config.toml
n_layer = 12
d_model = 96
n_head = 2
n_kv_head = 2
head_dim = 64
d_mlp = 192
vocab_size = 8192
activation = "tanh_gelu"
norm = "layernorm"
norm_place = "pre"
norm_eps = 1e-06
positions = "learned"
qk_norm = false
attn_scale = 0.125
bias = "all"
tie_embeddings = true
parallel_block = true
init = "normal"
init_std_qkv = 0.051
init_std_o = 0.0104
init_std_up = 0.051
init_std_down = 0.0104
optimizer = "muon_variant"
lr = 0.0104
beta1 = 0.9
weight_decay = 0.0068
lr_head = 0.00618
grad_clip = 2.0
warmup_steps = 200
schedule = "cos"
final_lr_fraction = 0.1
batch_tokens = [8192, 16384, 24576]
seq_len = 1024
doc_mask = false
train_tokens = 145700000
steps = 9092
dataset = "wikipedia_en"
Each number is 500 + 50 x the weight over the matrix's rms, rounded and kept within 0 to 999. Layers, rows and columns count from 0. Numbers have three digits each.

# layer 9 attention query, 128x96, rms 0.197, rows 0-67, columns 0-95
465468527460511588461420562531496520464538435451483396539512490606496533509514507478441473520499428516500461395461528472456466441526578574563584448472522434470623496510564524529535461477521408464539503522512435513467525544486495548583509439583386493416489547512532513453571491511517491461
447501494522499483530507417491575478464474540494441529533519506621549489619399481402644558384474597457435595455469551588468457538425457475458468454598462517534587681533440509470552560494481433439478493455551530414526507530541469493509555513483410532557470499447487465464440523481428486487
468497521465472527425447513546516525467566554522442489466442520622519529479482529580454520501393564391480440465471522464547525525500453440483513522400553487469474479472595540455530604421534556508484506517472433459492515478552494570438541575533508448523437532533476429561470612490570471450
547546488500396503478406467536506507577533527494477429545500458460514438399566483462440444505492508521491609393460488559449490506472462508530501523554534491586494490420473498479500584498600497465423559459617475391533564534529470502531495489525541470502491505495573439559468426517504503532
492492415576496474562484479487492391498524553549515528471517435567505559512455489553502549468505511482471589519516554565460519500515367476472473479514564591562484497491518458432538499471493519533526362515459546513519465466578408434561499499510572444505537500509490539534469441543518462545
451544584469461507521445496481541530651527508428578437458535491441489492465476519640503465547489383493514504505526450526517564582465479556467396497577499453537529541572524464468419475456427555483556509538561457480467500465446505452470514487538488516508579480634428462489431539404553534506
492479473514454506547508593517504559485527562529454438505557474513505573525500487522544500457416536477482505577537521538434483552420395448421509483473421489579528523444500556492446488414510503550472518545455498521567524523502394544535529508483452465504508563505525478550450510425474516564
546519545578531407463591563483508503537565509580524461483452531503401453477579443558532467495421528519452568529552441530447397555540473460489495518569547595498599527420467491426604478593506494472561479464561507461426453419489503437540569461383517490581497420559406500462519459537490451548
584538528401575526481615477583505399535474550515542485454499553495473492530597556528530469526476425446444503494525506459509544511533529513458585494469555401573595476566552490527454338540406468487444457449531432525423395602541576432529470445521587414521508512428451454486499472506586552526
510467517514465435437525468502525455538534484434536507511472461476500501548465477520480454526515422590500508554556513456542509578501503553426420447525422359550453551482501503655493474563435509474520541484501470456541498522537572507529521499526566549549516475502416434508459445503541483539
503456533443582540536472469492542415506496543487415532430452538521390477429516436540531522499512515445485549588477522434480622572352432498526524503536506541560529533458534516515449483505501512518501525512416484503542521461532431429532515552569498533494530504480535501433452473513500560464
439456545464458557484495411506427509441570488512485585513499504575583558496417452546603559478529472507436503530447459450531468517527527454516595446473491451457615561444560615469442487446457480571510419565443522512504516496447552503490463571456609577508603484489468560461436411573402518486
503586523459470443521509598452557442489464491466499497442436467533444418484470475511542482480445556510483486533521541577511465561559450519463494476482552548534527542515507599494489502581469517569522434518551525499552520464549471495425512443489478511572512449453442511450635479463595451504
427625542403572526540590452465534462494546491408543577497450514456420522430477536507472428561458498449370531558514457460546541517564463564487469502606558530526493498497519472498495494478477518490461536533478493463521505505466479455462523404508467510516579471457374513569491539519556489554
459539484419428478533483521549451496376447515426541595594551479477439471505497503468469576558537486480494450418488488584470540508457473453478551461495469479444496421506542516450458608506531517518559504493486417537492518464470563565506492568536542603399528497363538552593560482489522486492
572502401564519438444527546553538580585494427587487447522461447436493594513503500493431477571493436545479489405519621504478459478562513531496422540542430491483522546510474493457528480471596513523503417507510507511383519493544472598540559576420519513486476540544487414389561521575403435472
535450548528481443452480483459539456526531468453512515568461499451392394589586561489497505483484542504516483484586535491481483507537497526512516558535539538485539468474570437488625457451546479570444509522509501460462407580444427499518547573432492527542515493366531451411469553571535562485
328554486376453611568465451540511442416375455532502480473460526465514496468503539514465452388482559516512484505398492478447505502506531502525475489460515535607556519515531490495551566474420477450587535567598372504510499525543482476535464440442513461494614541606551535561454653609432550479
560532450472480534621494532558455538474462497455471489479552542580440489450473466441439412572553506444516511371465515547553532611412564508501661430507487431509489399545489526531419583424587487581465565436412566553479482574437559585490501540482530482366395549564501448482518526462489464561
519493536551453457521517437473519537581540496566481438470510457436450502526423496494611460479457450564521462515526555585512475449456575474562462505463456499528456498544420514544479557568512483444534477491609440470443505504542474471487514504550564500535494503499459505459475545550536402555
441502488542504501556506574540520543451525478561463476528613526537626474538514416508502450411493476536563447508527507436444415541484560446536542421426465499389474479535534501476519467552485431524498460428498455438451509517474553477546525503556461540469532490520541522572477548542479517640
500483520533421501505539500498524522523540530470549493583588506501483512447459495515590536488520533498512390537495486579631462492402479424564518469514467526449444553476484522525492474567522486423431461483461503492554602475494482435491518535504489536532571455443512538568447494479407467502
547476516489467547530528608489504488483500485506443514499547487578456538599371487520523397549575396524631410564482573590548486414442574492393579466576459483459499547546522496555443456379525388494506474475436533516495537475536452537535433504535439522499521464476497517465426452537597534520
401440521545551507474488571427487381454481597507446527575603451472475578475531464502587476461527488580404673450553555561440501534507528495497521537519591608461401479514382522582511481529461480495468540403549525502440490502421482417436585570490525401576482477435439504476506564445442530542
521516576481507468528524471489501519538503460442528539483536420472512442515557508508543418480522503511413513493529607597590448475491515477453391527531558502501543416489445445462527475517545471523478466553453511457428505474434472479504462498559497487468525501539463614546500503446549545619
472563396433528554498554509585456520439542556443478560489504530458447544412514434467460549474582542482431556417454489490493569491457445448504477428457529557533418567419577447511454576522462566550589535580458524500589417544505461495415401475567519486519418471510612524549478545412522522481
511441517517492414462574404476471490554534432576536467495536529486582481513482507488475445633552456505532619475463480524412501460582603436505448477418502488421485498535516472462537542564529456504448460420520472479501474534520494462484528503564637438479456544409461493472583545432550542518
551533475502518487539438571437504532545510526612486554443426573466472440502508523488529448478513527521462499540569487540450497469480558458561463437551496512446560453512448485468494530469503425529416471460460501587499506607455428482524551495576530463660547497407445475500522378479541529513
452526492419558488503506537463482487420478492491462541509545555509535474552512565435485442509491486541510516529538451659528542516488502545456430382473578556536529547461460591450442457493456533495478560537477484507489437534498463565509537500515511440500440508517454463482473545496531480478
485478461466460445476499524489545557540531481429493542478510529480535535454475523544408524556554514455421542497411512480488404425529485490499551480533544558570490520538486494504470505552510525477493499574499513633494492447454485485540514499531582464435518491574519430423489474499520497446
582528502554463395415543499451445552471483510469471487491404618467457521525599453482508440607494490517520593488447517508506470574596525542603474499592564509510579496512377472413466504584543622472480471531436524477524542471487446378502528531449455453478490567396467445502495540446460555541
437486502528454474548543453447453460513439548591454548522610547425567471595563490491539522544462479511460524480523579466456451516547489543536493615485463480440468498463465496523577501507409531493477489460514504506505460512534544484537544401482557541572505523405498432551539509435542536400
424410508503450612493482441507585543539445494463546518551511493509490481554486511488564488419525420420494449459520515383525483525410537495491476497517498492548520549546541499623479503562469441470551477467398486432523495531482575495451524444586427521526602518492524546530457539549488535474
467432499482438514570562535487465510432553547512425499561540541567468466550529491514527513481550572571468579452565488480499465519544532388498477439501415548436444522504475505491569528442508465634582492582484601607438465491481466570471457605470499477494526417486354483409486437450461442575
419573575560505611481416515553460517467487389485517567533462479450551529464458493524524491502487477503539540524400475554452510398520640510395617378424474540522566502482447526526475515443403516540555661494406475533414511569515533445552501362565497384554465461515508525584503421435502484559
497504554478563565531555511451467527528458528456560502477525563416499518405574532473410450470475478471475526493441445560447470529409550553448465476397508518505505406527480484451464579469501565443508516472483436522503561446574585526546530473476519525528535478552576491461546526481491452605
475576531405463410548446501494480425504502488499467559559507517515468517599527548489477447599550468467551472536443436405395442427450493492571543502555438573483505531500538534496554574452527487562501587431517518440588537499427457492514482468384510520457482456538534520449504511445476630544
450628596515505461457490513372542454487481392555501361491468467432575426507569445488456493507452446521505485577530520449536460464471564506472471452502484504464565511587536558607493398587379478525585536562398481502448585535572460464477426400604466519540516493626549523482510509523475549524
449520499508457541460616408477478528592496548543429424502562526424515454579512489509493441476400420610517461471461465575547483517509413465564481528497431471524487530552539528571466514491547458501504526520463542481554484514432504458536508498599516572482471505511572497575462451548428448476
473435485442534470514697394450540563439482555546563397479518564456491537402498451493559426581579465478562531541502537449522499440577511492598526465529562461536531492524484575439482574520484463513590543399401450614534492506400456480470536438502501524562501522443451524529373566476465522498
544568592503550442469428546504450469549452467470466471439512486530541524485449530462432502511478417670456490427469564451601569575472633507571454376543457550482468484519433542470475495552462570448473504457476465519507613500457552460443476500522496482507480507498598563486482475363536520563
480408662492538503543485569557574510458515448477521566533564461562474538495454434518498582449377492402474557523501438450517528483497565495473524442506500460486453512608537484614435499544483554417579494614429472488505431513458443532437547525424456427384514515554379524537497486618557483510
535494488572426397520541437423587604626456517443519589499496437461471517471453446512467519451490502561448526491546541662577548486507513464499492456517462499418481471554496446485554469592557472490516421513546523504534528480481514497506534502448620429576563469431502495382458471506607501482
529579468433460461519510390500531411640495508510468566491459462443481487509529546486476479587479569473463562550513598492437551480426529526507481480482537469541447593395531540568424562461467487456474449581504524489512518465471537497556529478520451464549440498563486412531525503512482435445
479438503490498507497375495438470500534489479486645535505540500404530453503473556449542492456480579445575431467554442435548469531506508532528541439508519454525420517509528564543586534413581479469498488509469393510452537553590553506493434519554460462464470447547484529591497600497516528515
496616537544523479475488509480433484472561532454513571437463517513496586517576438508522515527476502489424445454513557547512494508526527437520441476464481528475549451491443484519455460495552574502506585536502478550414427546505530563497488512525490385467564476532421456420472485527514467546
487445607459445537468531491491522559375549487459421496542530457476421445500568504450512527436450532495431538532445559484481522461451528531523500440487430523435505532550527567555518466531496530524483510502540585455461516490498512449570471534435523612526543493482527532532543511526447474490
520521541499585478553503464608483476450495537418560563497420511397562496462438479519461496422469484485405546527568400498467501485520565397452511582614545552479376453486611536486448532517506455547512669499505510584480475518466441439543523459549448352562579474515562520466463511502486525438
468480558514522484538534501475510561509469500590511533631445549474429419449505455539452548498513461431534561531523499444522452472544502501511545475520534566476471426464501458528491525484441460499531562523412467501447550544534494529442483429506538555539447413531504538460405427566456464532
564484533459495486520526406435556404471515509445538487534569518435481606484427509523437519468520487445520560463472503411539397585400527580515514553450401535447426491518428587514490594538510550496574466525491542423548485515582444524473537463541476489635512521527513423567428542537404456472
523456369547502444482468478486461533463540462525470503584658583520482624476489481455530518459540474556502433508507566495468502547421525486481506437507489570582454509482456444506443460472547469465514464532447461472579580515561561515561558387495538484420467541485507493545544443429477555492
508672621467474507510501500534468520594432474484474390500421468559472595541557472534544486478483426561479449514551462587512508524538503512433551531591623457526531504417478459459496583483508544526508551573564465506357472527406481473538465480539489364409527479484559473501379563466475496485
441510507612466522459572635490486507596496463473485565420579472517499565509568523563491621417477506501467485518495569541398529455577511469389458529435489475565459474504520485609486485548497503503502427480561481526438443476535496468445579492491435497473499483531511476545459507487485474483
547439556507596463495506489454556494501572401488485558503510532492483527512540432537512482548567450563485429416461550503491431433587506463508516465503448392479419522460559478564397522526537507511550533541432502450534572506473543535493442448434525530517534516487548397549533425368466614543
590487567513516485430504534507541506610505507497481464501525484588504460434478386540382506553528513534522550488520497438555498479487500525494520453520481556520540493544424483569418504450496556524420594429490516485479486563478519495626523490470554418487478452520433520499527507465447458447
576569470445541421540477534492471466447552591477455490468572483542563485469517527493441537517590512511463476540531520513450490524522452535488508523461566489522543473525433482450527548434540502598519465496484472453555533485539471500467583407457482540607431425511439416450530506445466569483
492543559498466423431578603484503513599421483510472483591419491508441493495450525579478464487436470441417533606524545585451449585455468575514432471546397529474551524470506463579527563412484410510494566457450495489497528567465511505567470468505380616520420570547591440579499572572430535487
505382464461421515466584446488510537434557505508520511575499506468505537531462592533470499553439525447585498541580605563435519605520453398475429479450541542501424564472453481470451484445605545474520455520494460559556487464540629501532461508533545479456540471453453467491431423484462519485
586549443510397581470476603492455569485507406505507412540536457543504481446497603444494409492491534518469536519531454504511488452446436491531483518494616530519461394453484469451538471490482512566492488566520534474497520497452515533493491613425527575432452605571550391478490495472512533496
498575528486544535481468506422559520420454470599445452471546570436522487536485451444455484493502474529483563532450475532527566501488454539463472415547461464443511486408539540562514515563494421529534489491529551505461541532467530510423522443557477477434530427415511616518521555401509525654
597530525333453544534372543599491589484354554499531520576500544539584555444448499481445446592473434529600591424520410497398499524437509487444670508486424473433453454418587505523544457437569519501482572457534484611559484509562496504476513449516536519446438522570507416568558418501491384482
623479459493506418520466441473526568459599587483481527430475528518345524608505503517495506441505469510496552541603503447557452547538489522481565544627378484471464471509524531485478412505495478507508543528511518450477435535472431458572505494429452555517452492594480499493531490446469537504
457449487524410446523495518469521621496562421535483513561428502449535522530502538525452543458517475487528474520520503518395566422359524453476539529517544537558554487478511474506551561447519529453493514410475561576609552466403549474503515576521593523515530446470607482462466476408480420464
508423506695499451502512503508483494435537562541501559471487407535426525562525520538549517495550418571455417499469573403568462533572440518551515567475434525474490575437379479476534472594491527411521466526456439396468511412449476593487438512453484563476525513546538463461606496495434554455
475479471601378569519543540577456471540516478425547589502439494485482491547400521537507495493392533502481475562530422494485516545468482600521374469481471454610493453471505534576454595506502535480568433566538577437625575585550493499497462468445483420380451488453489555515541504496561417498
527517438515522481504528459598464496564482502462495559509561479516522478535503484591521444451450461494467451507464447519472545457550550550489526468530505453509513621503467443595465552507484513527461486558483534450465484499545506513471545487488523484519438524545436455516486524446491478465
528499496525504486626433499620543547381523564496489518440472479451507492503519531444494562483463497435444506463549501531477479527515579468529517465416515515454570453468518405528504479524495506461533537433534493491455540567482506551490519564517488436566502494566477534512461439502462500508
533473525497444478431472452539517532548486572477517459573473457562535536526535563483403506547486605516504612581497532459490458471490530514430468451591543476493576496403445607462542499541601411464489511427420463428495553460508448576547537494518489508496561447459428564434509516465494478542